python train.py --n_kv_head=6 --activation="gelu" --bias="none" --init="uniform" --init_std_qkv=0.0664 --lr_head=0.00737 --final_lr_fraction=0.0
Each number is 128 + 32 x the weight over its row's rms, rounded and kept within 0 to 255. Layers, rows and columns count from 0. Numbers have three digits each. The size before them is the row's rms in percent of the matrix's.

# layer 2 MLP down, 96x384, rms 0.0954, rows 0-95, columns 0-31
110:149130106131168107140103121143127072128117089165130140123087099124135147115056123098059121123124
096:061143135101116204106155105159134146090178105109099111169140155082148143129150159114123123158149
099:126126125081126112117143119102154167127141188096151094187122145136155125112075164143176125117134
102:113139150154142128055186172172141138093141096204139151176163148096121099149165090142119087128124
099:123149098154140168126120113137169156110098101052103135161135099153055142082141165113167130161106
097:185139120140122100121087172158149131107110098130126134137071163131132118104182040084148135098121
096:183056175145116145076132115132144115137146090082169124123165191100138097161167150111142129087097
103:122117106190078132076100135079112146049080100097106208138167137131111115108099103076122127080153
096:056164148210044132108133130137149101152169161149162134110143158129124132085169057117067144110176
096:147073108162113178078115164141092088174090152135158080136098092136137120094067130096117143139124
096:140147066107156139143124104178123123082148141131148168148155136100145173171121152161115122123187
103:138094143126087168142117178116132152155121177149073164187130105144164073171110137155150089087154
096:116202120135113127108099142087095121056154110166092099095147084124089131175160091128099135057155
103:121137077146103136111118132149079083127151082112140141131160149131140108141143158112131122153151
100:126145122114174145126122114090161110121192150141167089119129114121184099099104109129115128169194
104:130099149132173113128208093162095089102149166150144136035132183211114136146167122058136087124111
100:168149089137085098139113134149146146197131100139120175092131118110174136124075155161087131155174
100:118123136139176141132126177094121129110157147120139123156103107080116150173118138120148153167067
103:175137120167093135090147161121105104112123138193116093135197128111149126131117124180088167159193
104:145046114153095129152090107122073161162119110059103121218130160126125100148109151100145114109192
106:180092150177161089077142187098139154099130111118155122109088114122108151093124125029135102140100
100:134168119142176113137151127155166110120118155140187127060090168167066093107126180133126108119118
097:116084148106120117161122183139153096099170143069091172096074176137128089140123129164135180100146
095:092138157106132068193141096090141117119086169116134149163124111154147121137132184189118117170166
109:184096110136148197104150056194156103156158128125072163099086091152138102162112102132166117118150
096:104104136133160110151123135138117101144126138118154132096109120129174141120095107078166130162111
101:145100090120118136152160167162178160130114142096093147087171154152030102142126059115070120101148
101:164151067100132128071101120140098130101151135190148103121162141113132093150130198142195193148124
105:107129174185113095084151161153082115200134163153086083124163120118138174138174138087081133115097
103:100090117135129107167110099116137103132117102103133118118115093128036111120077158121138172154117
096:149147109094086151107136112211138099201094107110150136188104201157179131154191159117164123129079
102:127142060145165100025108085089139147158096115112098141122146170124103145138153082088114142153112
099:156122094163134180106122140165117124083180105160132153141138155089137114096113064103094155093116
098:097126150105171119083122085099176174107095147050162171197103151160112073124143102152105107154140
099:151130165130117132121127175100066125077146107090089134152120129112124112100118219147084137128109
106:118118135106181112057106112135120079140105116110109067107112143097149121144149130102095114115126
092:117077148125106169142113112097128144113110083137101147101138119167096104131119083122114104137072
102:140097158142078188081162087138132095161152146134083157126147131174143090165119143141158129112119
110:162092069082061131142202124170133156148077188101183149109117129160122091093100081149053124122148
097:111136134109128099137090133123144124102126123105139104137136072081172145133119062184118149146094
092:106112147165136126125158116099134131143090151061208133158159130135125094162143123135146068166156
104:170104190158152145089123122122134089122119151117167143120150108139113128105117150130124180101128
096:137148131120115158040129158141115131161142132153133104108160171158117131133105225142090116131141
096:194091105130085186152120147153138135158160110104145135072157113144120123099183160160114094104106
100:121111132159120127156096111156128116144124134120055140142133134157081137102126148100070129146144
102:111143109082139136170087112058128125137129107166160126161170091109090053163109123127130118130151
098:152180119124156107105126138143202164178099160105111128054054136149161109134124106135147153170122
098:130140201155113140132200064179146090132081108169083100135096151152073127150201164103138121136103
102:111111133139127197087158122148135129109105108155074098103100148177142138157107127120154171123072
100:093112131147124100098154102112153091143088169098161070123049148126072107039179077139175123107085
096:156160138120122106096100137129126102114101116153096163176122110111125174126117164141106124114125
092:180139133111135137098123133124205162128120139150176187111163115117140152124097101126112140134160
097:174104152211137116136133131131137112189095091153162118183170074125089169181165107082123098154185
105:111140106114152086115101145092148110104112158120109105154095091145152039145110124059107081112136
103:127133115065135154138087103114121170123140146138156132104137102124105162186122121117140158113090
099:136119121151087089150146096156153105125096129123104127143148178093106139094099105078044176189168
093:084132078128126128183091146115187111098114112120067091152132185120128059095115101131122194127158
107:099070147121126146158100088130127130113154123195068122093139121100143096136131111122255126105102
104:164086137143151146122151116091121154145194150121089144161175155124081140155135135058098171071149
097:138117183103095085135109107130161142165149143121119107155133138115146106126061142158130133126100
100:132138093069109077106135109195148136157056155115091084213086144118118092114135088122129097161052
095:112133135136145123108127138107128081131147093130086150084111123133106213125159121053118140137078
104:145112077106131133140141153165071082140144193115090146105116124132093112144097218104182104130128
103:204094137126150047089120114120123128131092089175185137114131105099121113158124067099171155086150
094:125120147141116099135122109126112140131081142146066145078119109093162097123108103162088142138154
109:096174095126154168161153118147163145149097171120127167213125149143146159137113103135129102130064
099:115163167063168151111167152140128151123097149157114139127138106071172095132118074156147181159118
105:161115129148155120153157110120195140114114188170130172149110142191114124129159214090151101126123
103:096097126177143077183128191165106126123178120170119166178066150159146090126115121103115122222114
103:087072102101148155179162124136157157180139138136109103143107121121121107069163070132123159163106
096:145100157094081093141151172132150129209138116138160096118167067126068099100145156138079106128139
100:125095069130218188127101137189110098059134179127152134070165127140103061137153085139108117133118
092:104170094177076082118092163162105051127126150105097127141121113151089140128124104109123185129120
093:118113166083129117118190151161151083175094136093106103092124133136122100168109153131161129111088
097:096113063162098123084099123089143143094124192147178147124140119128138158173140096155112163130160
098:140090138132164089079121080129148143160163099114148176115122154135097098172099108183024166089162
102:130130135160128124157133170170171130158165102103205141120124116107095125133115124173103098171110
103:106086108097173100081138166121115133159197146117154131118114147121118115111117128140203111158118
094:160103182122145090094123212033105122115102076141133137178114131111131193094109158123181078179157
104:099170162164119179116122131152134177161120179117081117101124149113126193102165132151078135146104
105:124123127109153149119115150106093127169138146156130142126118123178138121121058193107102138125098
109:168111114134149150166107086157127034142221119145122094086105131131101176149110110124162139129153
108:104066176132097153071127117106129143148114107154117143122126102155065098131135122069152095136149
104:155167116108131140096152090140122141101099139188193115064139139137128190148087100075125136089171
093:111105142111078094178125088133112131097101153167170169098073105128204113164102063138151111120169
096:114062183124119151104143101164117113161133104169163160134181116218130104070164181129137112142144
106:168089171159083092175131126106156142106112123147160132158138141118133097120193109104074142108190
093:158114149164138087181155150095092106124138163122170156099114087179139102038080141095109130150152
097:108127124132166114116099131149130150118133105111183129156131100075080131105116174134150210144112
105:131097165185078163163105112155126046081150165130165130127130098137111115116151155189108166099164
097:137151102142021170195120106095139147134090066106060123157108130125089139160148109163102092127111
097:162129146084127128145152106116126174132091082196165154153126136147128149073103206109169094151130
098:142139104100074139139129127175167149134114107133123116187115124151202090102133152104150142106154
095:177122100160130131101151129139191198197133108131137098179163153095128189095157119120042094152157
104:167091147156145111140134178162131087201122140093159115152112097169167144159148176063205089119120
093:086130112128094134097097069175127102136120099156121104144147115115162110134170057115084091113096